{
  "n_layer": 21,
  "d_model": 128,
  "n_head": 2,
  "n_kv_head": 1,
  "head_dim": 64,
  "d_mlp": 256,
  "vocab_size": 8192,
  "activation": "swiglu",
  "norm": "rmsnorm",
  "norm_place": "pre",
  "norm_eps": 1e-05,
  "positions": "rope",
  "rope_base": 10000.0,
  "rope_fraction": 1.0,
  "qk_norm": true,
  "attn_scale": 0.125,
  "bias": "none",
  "tie_embeddings": false,
  "parallel_block": false,
  "init": "trunc",
  "init_std_qkv": 0.0462,
  "init_std_o": 0.0,
  "init_std_up": 0.0462,
  "init_std_down": 0.0,
  "optimizer": "soap_variant",
  "lr": 0.0061,
  "beta1": 0.95,
  "beta2": 0.99,
  "weight_decay": 0.033,
  "lr_head": 0.00925,
  "warmup_steps": 132,
  "schedule": "wsd",
  "decay_fraction": 1.0,
  "decay_shape": "linear",
  "final_lr_fraction": 0.0,
  "batch_tokens": [16384, 32768, 49152],
  "seq_len": 512,
  "doc_mask": false,
  "train_tokens": 191200000,
  "steps": 6001,
  "dataset": "wikipedia_en"
}
Each number is 128 + 24 x the weight over its row's rms, rounded and kept within 0 to 255. Layers, rows and columns count from 0. Numbers have three digits each. The size before them is the row's rms in percent of the matrix's.

# q: layer 17 attention query, 128x128, rms 0.206, rows 0-127, columns 64-127
# k: layer 17 attention key, 64x128, rms 0.188, rows 0-63, columns 64-127
# v: layer 17 attention value, 64x128, rms 0.241, rows 0-2, columns 64-127
# o: layer 17 attention output (transposed), 128x128, rms 0.207, rows 0-2,64-65, columns 64-127
q0 187:176156127108128115161117151138094107101148127104165094125151116109140147138155129194135123109115167145153117149162128124163113115109119139088111173141153125122119086121135140089126104126154090
q64 236:101143121123171115149096148144131105080129034126120097103128139112154113120119070164081151126098124131163137146121118109121098152101160126118105118164096136121120099107116131059115101138136113
k0 124:146119146135075142115128106086139130088135128119121157170132136146169141144137166110121127108162182106154148141111170113116170117122113101143111074133112074125104154118100118109131132138126087
q1 068:124151133090171144141135121097076152124124110132149123159098150102146130104131187100139117101105171130121127148155083107137129110134105146135130114135113102131102099142151149120131123123136116
q65 069:168146110075099148086094136123089132131124093124124138153133104150117117116130169097138131137071156158172140124132153099142147114104120106154145096128109132138100081106123137090144094167119115
k1 125:144147153139146079114151115133101143097169101155148121097146106163103146128093091156130154085074106136122109128105105086147120131129149162103097165161121103109110106128138160152078105118155128
q2 228:130077163098106136116133139087143095175114132156114147166123139112150157110138137165164120120118119128159125140132130145131127140144141119161136149078146082150169155158127134172125120112134143
q66 232:109109161146130117111123134121170123140198153115118141173155126145087136119140144134116125138133087142169077093116152124142100127115155092141109133137110105152122162131108123155109157098140145
k2 110:128095127139116123167105127130175127125150144149079145148120117170126117153144101125158108108155128161126099125110107115129148078162150142108137097104103152124142163115125114137131115137128090
q3 111:148145099126120110164160119146134137118109197136140138116134126138059173176141125119166093122151138112131139096108125123115149094102112113110164149114183107136145193121096122128131127157122165
q67 156:110122101142139108134168154125118140145130188091114123140138121113086131105128072124118144118141171117105136113112167152137119127168082116114129153131184101145147152125167084167151133123081143
k3 112:117080161116105140083135122117175110139132061130125155141109133077106118111136120172094110123127121129101115112108103128120133104105119106134101147099082155148129133122155114136112162060117120
q4 067:126106086138094122127114140126148096116121122129114139133152115132094133179107101137096149135154097099108090121154145131136085101116127095120098144082106133142166154144131130159138127152115127
q68 058:101112131115161114183162129110140145156134143160128135122092177181097119139096097106119141153131143133116147151143082141142095111143110122130101133085155120104118165191143139150095120132115147
k4 075:114128118155148123080151091143166136138119137154138114149119152077142119110132130117125101145154120122124125118128158169108128156108128084123165089127141172135110121137102086139139145102137179
q5 065:121074118159112127140156123106130136105117130146137124117174088133107148167124115103164123112191141114128130102135146151133176125078105126151123132104149153135151095109152115119143144156104151
q69 073:144137147143108137153126157108123127135125145126142110079147114153093183156176104150159109126157141154130108123115129111148146142092120115153146104103107146147147133135147108133115157126109166
k5 073:159169130140120105141063078125117119134114132103108141170104174138101128105148178137114160160098143105108140174169129127115123127150145107139146135165127133137099128111118128144097112112110140
q6 068:121116124111147104149134110126155161161095132167124129091115140137137136111139165138145158152113140158158139077112138124131153197126111121115152098149173147126121143119126134140116149114158115
q70 080:135128125130116135136114141134142129101110128142131169130136134116125129082148112118163123143101107116130152103172156128155122161133121168125145123137132158132129151085117149146114116135090149
k6 080:175184126155116121150101089130114149108158141125148114124132140098126170147156117107121086149176147111107095174124138082128136097120120106150141104091130141095127153127100103128121156134129134
q7 062:099096108156098138100128158108132110113111120164105140124155083114087107148091098158119096122093088130130122092151164136133144112122105107110123135100137152128138152101145139138144117129077130
q71 083:105106103114149124163142139151147113141094153172143148152117149130099142117114103117134093140161140118089102113128135129167075177136142127175096118123160087138124135182144137151141114135114147
k7 110:140127135122177155098142115109096123106126105154146116135126066136125117126073144132132141112164153108164155118098152157113087100125080118153141114155101143100082097097136159140139132136129148
q8 097:142138113158091138108135104174127150095112139115130156159138101080149150180181133124157146128176134147120100119120095111171129135073169120136149141149135144092111125074135109157126129116139127
q72 115:117150123135123108130140087174108120132142119119122089091133070132130110122124136180135132124110093086165166131109152134105160123116122141070121135091133157082140112082101117129142162100138095
k8 073:120117118070122152117131119106151123097041187168099132097104101154159139150095140136101117102137143154131088102139144112139142131131145128138138114135126116113084143130120163130113132141122168
q9 087:085110134100074101135119125117148086124161179112079120138128114108134124148126116127120121112140129103139107172111105182107151106127117132124114140084111085139157133154142179121143091111103112
q73 088:114125159114129119094136144141133102134128122170165143134128147069117157129113150116141122121150113154113156117137082169135116118149160143129124108095104136129118152164124134156118106135147135
k9 070:142123132135167139171106123121157168137154154130149122145141140177049146106151142140162116137090134117151130130128143137145128138120104167126122157129131163174102152151167141126174113111083141
q10 082:108138128103075094145121143092175104154125142109151140126099136118141139120170125095126148151146126128138103133131165176113143146123129116146122130116148125140122179171124147149122121076151114
q74 093:109128157098095099180132129114136128144173132112134129130143145101122144117102105122103137140172142164129116127093121161128110147180147089111145175108132105148134185155157105122158080128116125
k10 086:117090147110172141144176163134124128152138127169112137167155163066163105099142120123089099179151112112104129098133137096163155134116152121114134155113131127146159081113128135143133127145133170
q11 070:146125147107143108152131143083115153161139136127162175138110138148170180101160161132153150146147128141115117140106118103128094154130120108115127151129125110094092151153133122114102143129127140
q75 101:135135150166126135127104124093165148108095170118172125145158166105140105150132120129128137107145122162129122152084136133142136125133118103132118111146156128149144149188120092066169138116133138
k11 095:110141115116106126104141137111141115135088087143147096146153124122144158154137120089143091141091131133141147127092138160145139125118126138136143154099136123061159160144081086123131118161130151
q12 067:128126104156139158138139123149130134131117120159179095139155138118055108118065105132075105138127137056141167131142118161117143090158151098127105130101105134166125121113120151124164117137119118
q76 070:113164103087183151120117128186106098136124112150092148145100133131135113118104159087160097116059131125093168105130115120120146111150088165151125134089139132156085110117116145178132117133152125
k12 077:136136169147158140120139148108111132136162116157135133168132155101115128131155134062143156138151112128085107143112137104130083118137148093141127143130126140102104065155105134153113149146157141
q13 077:101105121112108128134150124131122085127167135146094119123116120127123124172121105122149085126147110156117100154135108124159144102137103159128137161136132106148149086162135183171136117130106112
q77 092:109110135141057141115160152077098131160119124139141091131103122119075163139127112128108147159166122107149096188183114127138136119144121142118112151147121103132140148122127122104104101140116106
k13 097:133144103097116131118118130114128116113198153139130153130110118139114119139151146134136118118169149122167121118129154084177126114124092124102121156137142119125117116131121190111150089136116131
q14 078:141094092111124130175134129098140092129147128090097122125096143109111150129138142121124103109128157125131143123125160101144132138083121100128109130140142118106167133095149144140126180136124131
q78 101:163155139103138130142126119069135125093152149135140124076120119150097138117106119124119164084122143138088106128103082145106156146084108115090094101162121152095118160168122129140147097130108124
k14 100:103102111117108110121131133166101112135098101102105149143131116087185138174167129138127145121092159134187128148135104166117106127127116117142131142124178096126137124152138107187174106108141119
q15 074:122207148109150096158113142123142123126136154106147131149155140118116135096078108108140141094126107142108176082127103098099102148141150136103146111137138155095113070102090119115119151114149151
q79 103:122195170132145122126085095139146139114135150098131150119178113130112125105111112123133136131152113152121140093159157114158127142141130179142126101122151120125089135129079113130122145107132146
k15 087:167148152106129143112122153121119140116095125127082133058070138148142146117144121132164129103137126083107097126162102111133114129092189164162118130161113152135144115100170138091155096154121103
q16 070:133177082111116130157136067134117139146134089151084145122124109129167131107123147125162148135136156164143149125120128122113115184093125129145116112154182153132115171115116135134081170125155118
q80 089:133159103148143132135107112106139128171100157113134109121101129124150152098139092117142136136135156155083167075114119136093153128055102117131172119126147111144142147126115172098135177145153140
k16 093:086129108122101106099105131165144080132144161142127111120126117158125173100117083108106103133134111109132110146125150108152152111092116142116192080109107145139147160107121155135122147118129127
q17 074:167132156081107139148158098117126141143135125155153136132083139129079136168120160142127110142164110149146116148157125145139126111130105150106108196160139142166133079198133103176125111098151109
q81 081:118122157110102124152124151118143151101137109146144134154097117152082155179129172106101114180169143112140083165146118156146138122167147126105086151146108144138120116155153089117156141134118127
k17 086:105085155096141108135138140152127119151146104131132142168085141136123139121126115097086127149090112086112152129106123133118131138129123119197111127088117157161140130133153148122129119086141135
q18 085:128136138112106090094172128124155138137129118113122104139114122144148126137112111136115067093168098142097096152139121106163108158106114128129106172129093111156090066139085134143104133144171110
q82 080:136154125138092108107148127127142124098073099129114153145128121125132120144113115102103098138149121180125120185131139102132133118106142130144087181135099093130125075117121160114124136176163124
k18 095:067129138138127101140177103160117094101156133152113094124130096133132085127111091152180074122136143160149101145133110138159165103137140162134143147191097088126103139119097165104113128132126162
q19 084:128124138111137146087098118147136093133139142131131134163111160167112162136176161134139124134131133108096078107119136123143112109197099133152109115160160112177153135135138110110167117145168126
q83 083:142151156129141141116094130114150098137145135130139140129128127088115155123157186139131124117151112124137089130125156131118150130167130114165110146159122156162139112153092090148139134148124085
k19 105:095115142135143145081068136154134110107148151145150147152142111115166159107149121137086118111179136145139093116091111101129120121065110144132142084135117106145122117148139171147160158127140165
q20 094:123142102132117146110127098120154150143140129112120127136104143106126109133133113104104172132129142145158130085112100151087125093124073100119146148138156123128093164096128117094130120097140122
q84 084:111135120168127128115138153127118153121142163119121154130103135137136097145154113118102167125162171141156123134163095150077110085148099103096112108150126077125139190122140101087151158137141119
k20 112:151109154124123124122086142137123142130147149109097159101083127135102113153127131154141173106150186126168091120128113158112150116144068143146091169174152144088150153150155157089158122147155096
q21 101:164108126127109122129159132096155131141161142095153172124119144142154190130101140168143115073103093115159140110108116141096144154123114159145124130112105113162136139114097141176153103157116136
q85 087:162121121132095123127145136097159135122128125175155121123085144133111185154117126138122151112129178135106120135139114119125103154145124164139134120134108077169165115124123111158152164148164112
k21 101:101133161124125104106126156095095098154130157091134170080125156131202151172113154150120182105113145117115088086142134142114105144102186113152150123153122148155131128161109139111146117122134135
q22 096:132123147118112095089122140104105147146110181128135145136112135121105120153114150124142134120120101150151145169144141176139154098154116178133139160100150091093168125158143109123111130121113098
q86 092:139097160147127121134141117096173159121187155116137137143105091112125143116150164144132125140127087123162131148143136122118135092167156147137109120129094122113158094130153108200084134132125088
k22 108:133142144087118134100164169129108132110086125147119130128149140088135096126084149143140118157107149144159164142138079107117103080140103132163105148130089140125168133110104069144133104143103137
q23 096:140101098101173116145124134129144109088156160113069140121113158109099117140100081121140147128102141107096170148107121108101141130131085139125149105095154093136125116112123116131122093109118140
q87 088:117098092107102102137104134116127132107162159064110143143120137134101119146141075137114128139136141100129166171115148137115136142125104127133153092096106068151140134167146158136108102101104113
k23 100:148091105096128137120134130094158085138120104110121119097140151119106137139123100146123133134104125108118146105128120140136156123103109149133139121078099129163139140125093101124098127095103145
q24 119:131127120121129109159115102128131128114124122149150135120144129114135147136140135136137121097109161118156149101146121150154127109083124115120121110172151127123094183138146107131172096130137144
q88 073:104121118112157118190156114114120143112146105105142127090109110133161121115166148118112163130097167134169129138142122137146121123118096098145147127165144156097142124166146108120126098169155144
k24 109:125140124113113114160139127114120110121154115167159142070138146130171105096138105058097141135097104105121139127104110143114154137118129076105123124164148163111125148116099096130137101134147108
q25 103:128126142111167131117139128108128115150119141163146109075097156119152125156132139160142111131103118114177130113124075107114105128166083142156127115132126158156120094136111106185114123184103091
q89 076:112130133124162146088132137128122131119095134083118095116100111113161130139143118118142118119100140113135085128156105108167068080142095138126085117105124146128128087137115136169122125151130080
k25 117:097132128137162145149138138121098124151118139120125130142054115169133124110171105172160152122131130133137123133167090151126118144132100108132098122123112129132150123134139160099131153144121131
q26 102:131113121120141100139151113122129074181136113112109099101112153111134099115140133118143091134080115141142137166108123108100143120162132155162155100128135143129102134128134122164119099141126077
q90 075:136105127108079115143164125122104129171123179108129095136138136121101162089149144148148105150123122134177086133139130102138101127176147125158151146140138124142140129140126096168099141135101111
k26 115:110104087117179139165147103152122139150132081117119111116105125143162138092151081148152100108121111127159102111093107096100122121147155126116173162120150112107132136112129179161103082142137064
q27 081:164160115162132170146152101114085102117167139111183124093110148136159178135118087145111118145143126158174167153117138154094109121137145133120107101145099129123125098127105133119104101121122120
q91 083:167171152136109138110075095095084132124119115129184136111141119109133189145123127132091135125096105116169143144158126150073094143142132163134116142183111154127081105124085125118089127110121126
k27 114:145140149169149112071122107109091164103130126134093110152131073128105159139123111168102152138136163123120158112124128135112155104164097162110135117161132133136121097100137130099100134144108153
q28 086:114119087125146142071175105142112107114146165090146099140121186146138112178081142107155119095153155149122138176126109120127134123160121146112143118149132115123107123104112126134107152144140173
q92 093:109111115116149107115160114140139118138108161077124107113136149129115092158086097115134106126138142127101170145139090131135155117156135143122161118117159132125118143103149156106122152137127141
k28 112:112109134110141166103144162136120159153135115103071095111110150151078097117132164155129142117122114112138171129120138099149148131135127126118124109125171134149192107144147102141210142105097137
q29 099:096125132116154113130148122143107122141181097136174142126131117129126172125119111119126097158116095139116116116128100122164106094142137112125118135136149156122131126108132126157129159127109152
q93 080:095112142151179110141166113137093118130140134084164080132111151120128089146128099121141143119093150141112114116114091157157125129159142091112125114102158138106124138176135112128108162118110170
k29 107:097111146124132134142120092130096129107100153097084135115155111158135098119093156161166139171156134130112128135156128154156080099136149100125112150130161148130137089172144129139131155132077183
q30 113:093141112157145125137098139166167177088083126118102151134186113161104127149098066095116143121123128087118105080130155132172125156138142117094138136130137167122075163117159132086126143142123159
q94 062:123122163120168101114112108169114125113092115125130144074124095129117147145138085099151112129142167111093144147162089120111131126137149124146169144120096139127086113143190158127126156185112138
k30 116:167127104126131111148150122145148159144137107109173104148120094125142131182099096100131135156147107134101156110156130107103121151136143108108144109118146144145107152126136135110083153148132135
q31 095:144116125095113137104108145109143138180162124142106140151101140165159143140120090132133105107098080108105133086119096110141135135111111125112140104093170125144124170157141163132143152099123176
q95 098:135131144143148131145121146160116163154134163110114143173095144141122101140118089136152126130120138109138156107112086126114124114141084153120125121098164148120128114162166143137137139125136199
k31 118:162138152132115155137132134126125125152125082139127113133128158171115165130160099153165174125106096128164143147109110165094136123103137123137125122069154099168184136147137124111161147118086115
q32 098:149117126172112102146148143142126142145108109113145163112109144085089126110148144106158100144096117093113130141151102156120112092123103152138153136122106126165099162142101134138132129096109144
q96 136:140116125114150142160106132121157134098122115101112168172147096128124128107172134120120111108102155117129135122141115086108116143093174158144160110138130081120102088083138176126100138093160133
k32 102:090131116171114060134148121140136176112151131146118134126139128141155106115140139121120148138154146156121099113130159081129179134108097153112148123115111106079110149151123154083089153165142157
q33 130:147121125128108048104139101120136147156148160110120163140141109086078145149153117121135149159141145106126135100106113181144123122106135128138158113123153111128129169160107103110140147110111149
q97 173:140109136129170114112146110104156144124142094169157170134128111125114152120129134100162161168082119131152107129148096134123160131124119115119139166114129140073150185147112124153098138164081151
k33 130:094139134123131106130148123167121140132143056155129099099147144097091121104129110128137152148124123147067133132151164113097149104111148119119173154114123113095108117138108148079129115119141112
q34 198:119090131132091164118152132103161108161126158165135151147104121103117158113147143095155087126117111120122126134114174146161135125143144134167149134122147100147143171135151148156171156133103132
q98 224:113120082129175166130115103148126134090137169116127065121108114118145143094148127134107177077146131185111097145129141137115114163133116108113101116137127169129082119128095141130120126181145081
k34 099:150110112152137131107138101179085168181169086150120121192144118131169124121118098158094114182166136102128143133124111106096147150126173140118098118143116158162123096101133157130102142149128081
q35 140:144073106128118084112120136149165144148120130117084153142136139115087143143100115080102136129123105133083145121077142098099162126163160142081144110098144109138120126170091125130159128098108162
q99 200:126145125112135125139128126145121162124173145127124127102146178177143094117120115087134099126130137161066137142112104103099139144074133130134156143129154118140075101123108161114149151124137140
k35 125:073104168177136159124094155127138134127140169133124095148122143124121089131122198170134135104142137138171104166085151177113115133111121166156089100129142126145127106110138111145101131128122110
q36 078:126091160158112129105120147109135192116099099139116148122113114155126113174139145132118129096143145182135139112153124107120090129111132143135123151144114146117174130129121124142129144142117095
q100 090:108134152125105062147107123140145105117142153148113122093176150146171142133095120141145138114162116160110168128097138125130090164105140129144153073136115082133108125143110165126130145084141137
k36 110:130137097117079154102071134160143116113172153148131133146163097108161104094134053127103118144103139130166102126122147108103124161127139086126136102129142109139121118140116139125104139129116161
q37 087:168148130143155131100143110108115174130097106123129142131127109149133132115133128120165138137114147173127188113092109114138172164128126147114166112169135146121097113102123078089134147149117118
q101 089:161142125159110163118148122136147157131101133106138095175151083123119113123173131163133100116115132112173149106103177091141118157150129128118108149135113179150151117078147119093176148140117075
k37 069:106142121115055130095106118154105077105117145093125153099088096099129137146104131126108116094160146130155095145177149102090120117126107118176115134136125089093116164088129160128101107104140138
q38 089:163136125105159116140112122143153104124148154149147132121097152086112168142159120153141170143156124128124138143068128125123118134115135139118153106115173117175111137152083172130129078100191112
q102 085:126163129169147140117128141130168142077113137111153134178129160110132125094111112165132128131133134137104121083103147087092115113110208132130134137115158116131112177166162136109134155112146159
k38 089:097127155127108149107120137124132122117086181152096132137137105087131075129118134105151134137106123146144155124110150121162196131109130133131136174131111104100196171135152097138140135128090113
q39 068:145155135138173136102119124139090178139135099149128120148126131128153128099160172142161136116090142173124148133110117102117129163121139166141150088147124122088112104094108114105133147121136140
q103 065:147174134157109101093151105141149154082134134168112117123160099099157132120131140169144117112140094166153139065120136096106102113138128100125148086193103142129117118117138156104121165132143116
k39 081:130127116130129134136116078141100114140138102073160120149108099130135133140122108148101123102125125091132120157136144103106094096159131169137134101120110140122123075094111132108103104110145094
q40 064:135109126128167165136094114106085140191158101132133109176126122169158103085106154120158142118096144161123137132120124083117064146139157093113132108156160103108099130168089145098133095114167128
q104 076:142124057070146177123117127133103110152153103125093178086084088112097134175102120114118104119101116137111117124166132125136128152133164162160117145123170112149111109114100147124126087144121117
k40 081:089138135161191090113146115136144180114137091097180073168139176133120156117138107132112073138155115090108123102040143116179133149150131177122100131118118149119131131144125119151111134113120141
q41 066:110157100135129128113118125118145104094128153162079115127153135135118126138133126165155130113119131145142097103129114143126157134069128143149137078106132124100110195121147143150125165122142135
q105 094:131155125149100147136162107149092131116104178153109089133141086120145140112151141163138125111124117110132118107147126095144113096124152135117105098118112143086147143104098099137105153091134110
k41 072:119141123139097119112082105151107123090188134092134143086093110112086116138117149148115139110150141147144154140126140102118151158102112144125151148157121154133158142107136133142178140112126139
q42 070:138131126099144179119105131121124139092094127126165116181132091155101130098088113161151132107140090107092104145136114157128131146153110103115103150068130167128098141139115146132166136118092143
q106 078:087107106130146165150128152155137132117095133159124130175131142103128150156133158082135080129102120096091098115142130114193131135164109137148077068128129105126078118159119105129144134138140127
k42 064:137107156101152120129134114089134136123145117123133140145158146129065170140141103137128139141138135103194126155123136128100062136150149147109139127180114114121129112120090148133083114128103135
q43 072:116162136082100096153122120110118109112137170111129125117143144111068145167130095107121127126135128090112093163150123169111124112137106106083098140135126121152135135144103125156135141131098123
q107 069:098124170109155154160132123123109094157088115123134149146107159151102130131136136096150116125123142106092127128141155122164142150139128143117096121108159152081140078128081085158172160165127117
k43 074:146166102130115148147137143106144140149171159185121126147139142126142107128126151099099123157123100133085116112109124110168140119104153092141124141120121123164135112162147142085174120122144128
q44 083:095071070142137158099123112133133132138130116182095099126113125129144124117132119161110077103140096128126162116127127109147118096115106149143125169106135130118151104129161156153145099161114143
q108 093:140136075151076127059131112114112180140129148144134117121125117109130153135120141132095168114139132134135146157174111139118086089103113104139114152112090124176141142135145182125097115099145138
k44 092:125101112118120116145149135153161106150110093170121136143101110083116122133116099116133116110139127124161134096122136136117135118143081107126168140142134180128166067094124149099164151112146102
q45 065:146113132174105116115100138123115156105124101130115169105102108118176122134171140127130141113118130145146102107157154111134138170094128159142138096177110111114133153084149115109097166151117120
q109 073:164111117135117106141118150114116123101144118119138118117114124112157092111135093167127131091125103151140110109117129113092133139101144136124128125171136156112163153089134129134114105134113132
k45 072:127160115117121130090163123139165104123151131071131101080133081109092104147100125144145141118137128126119126101131101084149118097129121086124151107125115127146143105080140133134129134094139107
q46 060:165133158129079105108134117149134082123094125148170152105091135138082120152151134132084110153158102099162100150160149127073168159155168135124113122133126126171139132126124080131121151137118102
q110 097:149122125143115104117116136108145169123123081171164134140106119151135128094134120177109131110158128115137085170147142160145102137100144121154101134122115143134170098147126142168123137098132122
k46 081:174139142114114166118102153096134109138120182122096137129132113147174097126085131140126104113098115154113105148128121134148131102151075138138138087107142124109096176136141145133116129119143115
q47 067:090086118105130092171170133135138154162112127148103107095104091105108135113125112141156124171136111134112103112101106132125097106156094126109116126108129148156180115163105145123139112120157102
q111 087:090152127079151105149172124136129124153088101147147131122123142107094122137108125106134127134121115103113146142170120112132109114172087134101138142133174142143101132146108124148135129115152130
k47 077:124122126167136133131144137112177148145082152137128086151158182093126165101101120116142104155122150123099131150112117129107122109126126111118127101144115113150141102134078108144105143162111153
q48 084:111120132111173133150110118105112129130132137117180135180154139154133115146145095149099135119143125125163151170096117155109119078167118118174068147106115138121112131162120144101170104143129149
q112 085:091113173106141153082098113115099130146168148134161133145154163141137090090147087138107100113145154116135167161102134153084106095122154098176126183144117122118103137141117144093132097132115160
k48 091:116144146117073155094114144076139116186145122146127164114112104114098152110090140104145131118107089129158124108146144170107103141146158176164129124116135138171138130104151161162142105084157122
q49 088:141185149132102137097101095123126128140105140132140129135121158149085156152118099106143106134165127124142153184150077145107128096178128165111160190144162111157093120172103106152142140119103136
q113 095:155136166159112137104127117086118151183147167117159093142103144143075160145107096122132151145136125139126124136125129129109131093205142168111114162118119110161117104175105122136151141115125114
k49 081:142160159163116093111124088103104134104158137156139133143126117149140124125127130131105121081129135153114093162156139132153103091151146163117148116178134119114077127167117173152121118152152135
q50 092:137105074151137127175132133095125153122083109110135111111150094110146120119117152146104133119108135113148134081126165104115152114142081126113117076153111150096156109123146121138101160121124106
q114 094:109157084091133137142111109138106129117123122117123124122146104129134102156126114141124106127161141119096124099137115119151137137130087154152087080158114119117104146131138141119141154110099126
k50 100:104127124126136114141158096125187135073108161153118140098146121137119129105093121082090164146143121150083116086139129094144154089114111110101128098151142144153130109124100145134096131121131133
q51 092:127116144151121119139157155144132120122163146137122136164132141134130087100129103086119102132096146072119136129135131181132133140144148091097128099096136130095149176145128121156127166135100143
q115 092:126121151153133122141127136140090085132108127141133137170092178131104110094125167102134092130086137120124125139144106168147158141121109110127112106100147132095179143126133107179167148172138149
k51 092:102121131158147144106096117176143107075092164121114108151138116125190112136103131114140092126126199126111105140114112132162080100125149101146098089104100130108110112101169110106156099116128134
q52 090:113170139149070102125161099115142121130110098144099136124141109115125148136124167107132116134109104136117117068152135121125095123184143115112158114158116105116085130140122130174096121103123146
q116 084:162168162117096120127156110132121088146086104138122079095139151121082133159114134115144101144132088105105129098145118153139134138203152131088145102147115132106105138133111142165130176142106136
k52 113:133170142143058147124096139090117107141153120147143147100145136106126142133147163127139103143120034148162159107161112156097107091181159159087116134145138142153122121122098121170132120113125108
q53 091:132124109143106159192137137133121148118139172162121136133108107116082135095114105123124155105142129110114103082144134102165148113155168100113137106124106142115122142130142141131128149112093094
q117 092:122168135120176150162136126156111179130104113156102162144132104099102118118120113117146172150138136149096109145166105073180107137181131129100161099096132131130167146146134122115146114155103108
k53 104:137145128166114141109129114150111119131120166107131152146118101106110138111144136131132147140171117131091116110140130084114096126144132160170163083121124167148103150108135073115083113126091113
q54 090:125134142149127103112113104076146170142110091131147110118138144096121130113093190157109138129134101119157103156128133141086087124089139147137106134157069153158103112118097140114140138125138104
q118 077:124134113157119127128097112100146149134083066150195121147115119139134119123123159160099106115096126112148099134115098159103142136072128139162070156143101136137111090159107165123133111133118091
k54 107:123130141120135070059136104138109156098145126158130129119173118066154098134128151103096122124155123125153132137095115113101100143133147118145095165148074127135105131131141181148090118104130146
q55 101:106132122101164092117116153190104164102136132098111115049117126132149109142114183101129125117117171112115114163120102138121126086150154127112116132128085105088113168129093139118111085130119146
q119 080:122148117063124111109117165148122150115095087133091115073103105139140107163125135134125114103149127152113134157079116131131122093138143148121136112128105135082131161113150159115133104114113130
k55 113:135134106144147151161105143143106130109147168109125065069133120115121099121135136100090186110136142111119122145128108140166131134126121139117122101105113118108114123094155176119141151122099124
q56 092:179130177138127104103133172129085137092104156138127129124114122131144118123120110133171175132115114107125090159142136118123104129122088117115122125110126178088164103165148148134118107135116141
q120 073:193126175165130118110141111069095097129113148133160136144124185108137118148105127152118138121111109104109141147154125171110117110153119110100136120116098186106164129138133126122138105087135122
k56 111:112126149097097099101149142116120140155148133129130162093116105053140159150120112130127147134136129102130103145174115135151150140123133129128131151125149116095158160138095101118102098178105103
q57 108:130087122159102104122104124138101117103116081161122154158149126134153129116111129134081169084136142145110098117094127103168145161179109132104091114119134103126144116101103121097101147122127119
q121 085:118094139148108113108122132090105136084123095145142159163133127107160119154125134113070165098148141130115096135157121126149143128169120134120062103130129092128164092122084115090114149136139119
k57 111:130074122124115111112133127145079107140119082112121119171164130083136128170094119081109123109136157132110146163122105137127141171182121117109088111096142124115166185128108097136091095132139166
q58 096:165151115134119102116090120136138119144183141128190108141137108147147118103162107137140140138138131119140109135151160136135174077132083149145133116094127176170125161102140170108133129122153101
q122 079:146152114088130126120101127146156111148171099177143091068115099147150103116118090151138132103105146151121123134130166111136161071129140136139137111133114175117104113078152163158100128141171102
k58 113:125143124107106153137093124109154136147175098123148167110121114121076152113148168140173154141118165152132122148138172141116159102096124130130134121129162149138145135096155156126147110096123095
q59 093:100118125112105129112139085151150125122084072110111104151111120142157152122129109123132113115113079123092153092094163126153134131108141134129134107134149065151173119122101086126129136099105117
q123 082:158144119161144114144155108136157155140120113121174105133120119122156119107099113151135115105094092125151161120115145127125120121104159158140140124115132122136152102110124105155127111101100091
k59 112:136138128118145074127140096109106151140117125093131127114168133089106124126082043060130101152150160152123145083090130125141116167095149156128134142122160129104131120130140130142127103105123139
q60 097:095094133111145143133102125149148108110119087119087114093137167157074126094103108080125163149160122111204112094121142132156108153119120133089167129121111136110152171095110132153134100127165130
q124 065:095124131169148128154123096152167152134122103119116103100116165139120072091135142095165137139131109106134151090122140096184092180165125122131133101130134146113125195121121094175125116131154132
k60 119:110132176104140085134145131099166140135121125135076116109130120121069119114110148116145138202114118140119127133137157109129123146148133149139113119112124138121104171119107124150132172131128109
q61 099:102142168110122126085125146118145111159149140175109109131137113095106160098097085157136138127122112122130139111093161149154165127196157148158123141122090095147143103116132122164147134121110154
q125 085:118129156105158148088105170085152104185183144128119116152142095125103164109109155142104127148125122107127099116111145120146160147183125102147141154103097100141145128123144132106163132133126142
k61 102:105146143132090122100159165052164141160097135128114125157126093105165146146127100145152125120127130143147161111136149145135145111160124097174105133124086117157140132107124157137093137104105115
q62 095:116123137156119123143146121142111180117128164072135117145113103148134148134169144169130086073127125121160132082132110147161148141118142116105129127118199117129156131176178113161130151144142118
q126 060:113119148121134126136133126197127150150105149138129116118100077114138098108141122092143096116100133138115126111156121110137143115118176099148164107091173138112128171153180115131157139144135083
k62 114:093104122128123060143163122136095119135088141148142128128123075141088149093135191156141120124158120086110073107135134175157145117108136104138124185130151097123139116143117093098131168122143115
q63 090:113119116181126140124123125167126125121123146140136115144091112103156090137144113057122150151109133115130149085117117155120126154129095100132130091162144173100125137083158115099117159148085139
q127 075:124133120178121122129129136226102163127131149155135098143114123091178106112127128102131149089108121095140140106143103169163119135117114123102109113127128153120153147118123118141114126156123169
k63 110:091134136159126122138163170159144160144116146171152118142159111075143135127127149120158133118141145128162141134140134158138159141117119114132146147120114117152104121118134121125090152149102162
v0 091:117094139148123187131125159114120164130130097103137117101086105125123112156127128110150141128102149116096124162120149120091085125128094113095137138106073173160125166158135152144141123107113132
o0 109:127110099096117098144119148121144100154110150160077090128091169162126119140120134120116124130131079143143131099097096161134130174149112113108143141152147115156148089108153150103175169156155148
o64 088:127099151129167111080145134159131116057126123163120127153099104134119125119094174114110153103119122079119126126162142133107113151165099153142095128142084161115169110142075134128142118114124085
v1 103:130155096134101111161136153141077101145131106152113152150086129118127148118065156156079137153140126166133092134101150105121105113158164132135119101101121139142124132117148110101120151166129091
o1 110:147125102139119157181105142121165112135113120117126140157154104126115110103121178150136102179135173151123167117141113087133129138125157173111129101134121104152145083084119158133085088123148142
o65 090:161146143121148123134124125113132140127125115131098114100156082159130101079120086112161079143095100126092119129126106129145138117152127126146148129122137142090100112125106085162108095117161129
v2 093:156067136143115155141122175154157134133146089136112100148131092077124103115084106138155103116065093142121137149145159126103117105141142142142102125123135130083132111118091120110134155140080143
o2 104:129114149150147130150087131095102123115154107157105146155098101133147165138103088076187152146158139159117143140103122137154130109127093123158130104133177090134122120102187134157153145124086140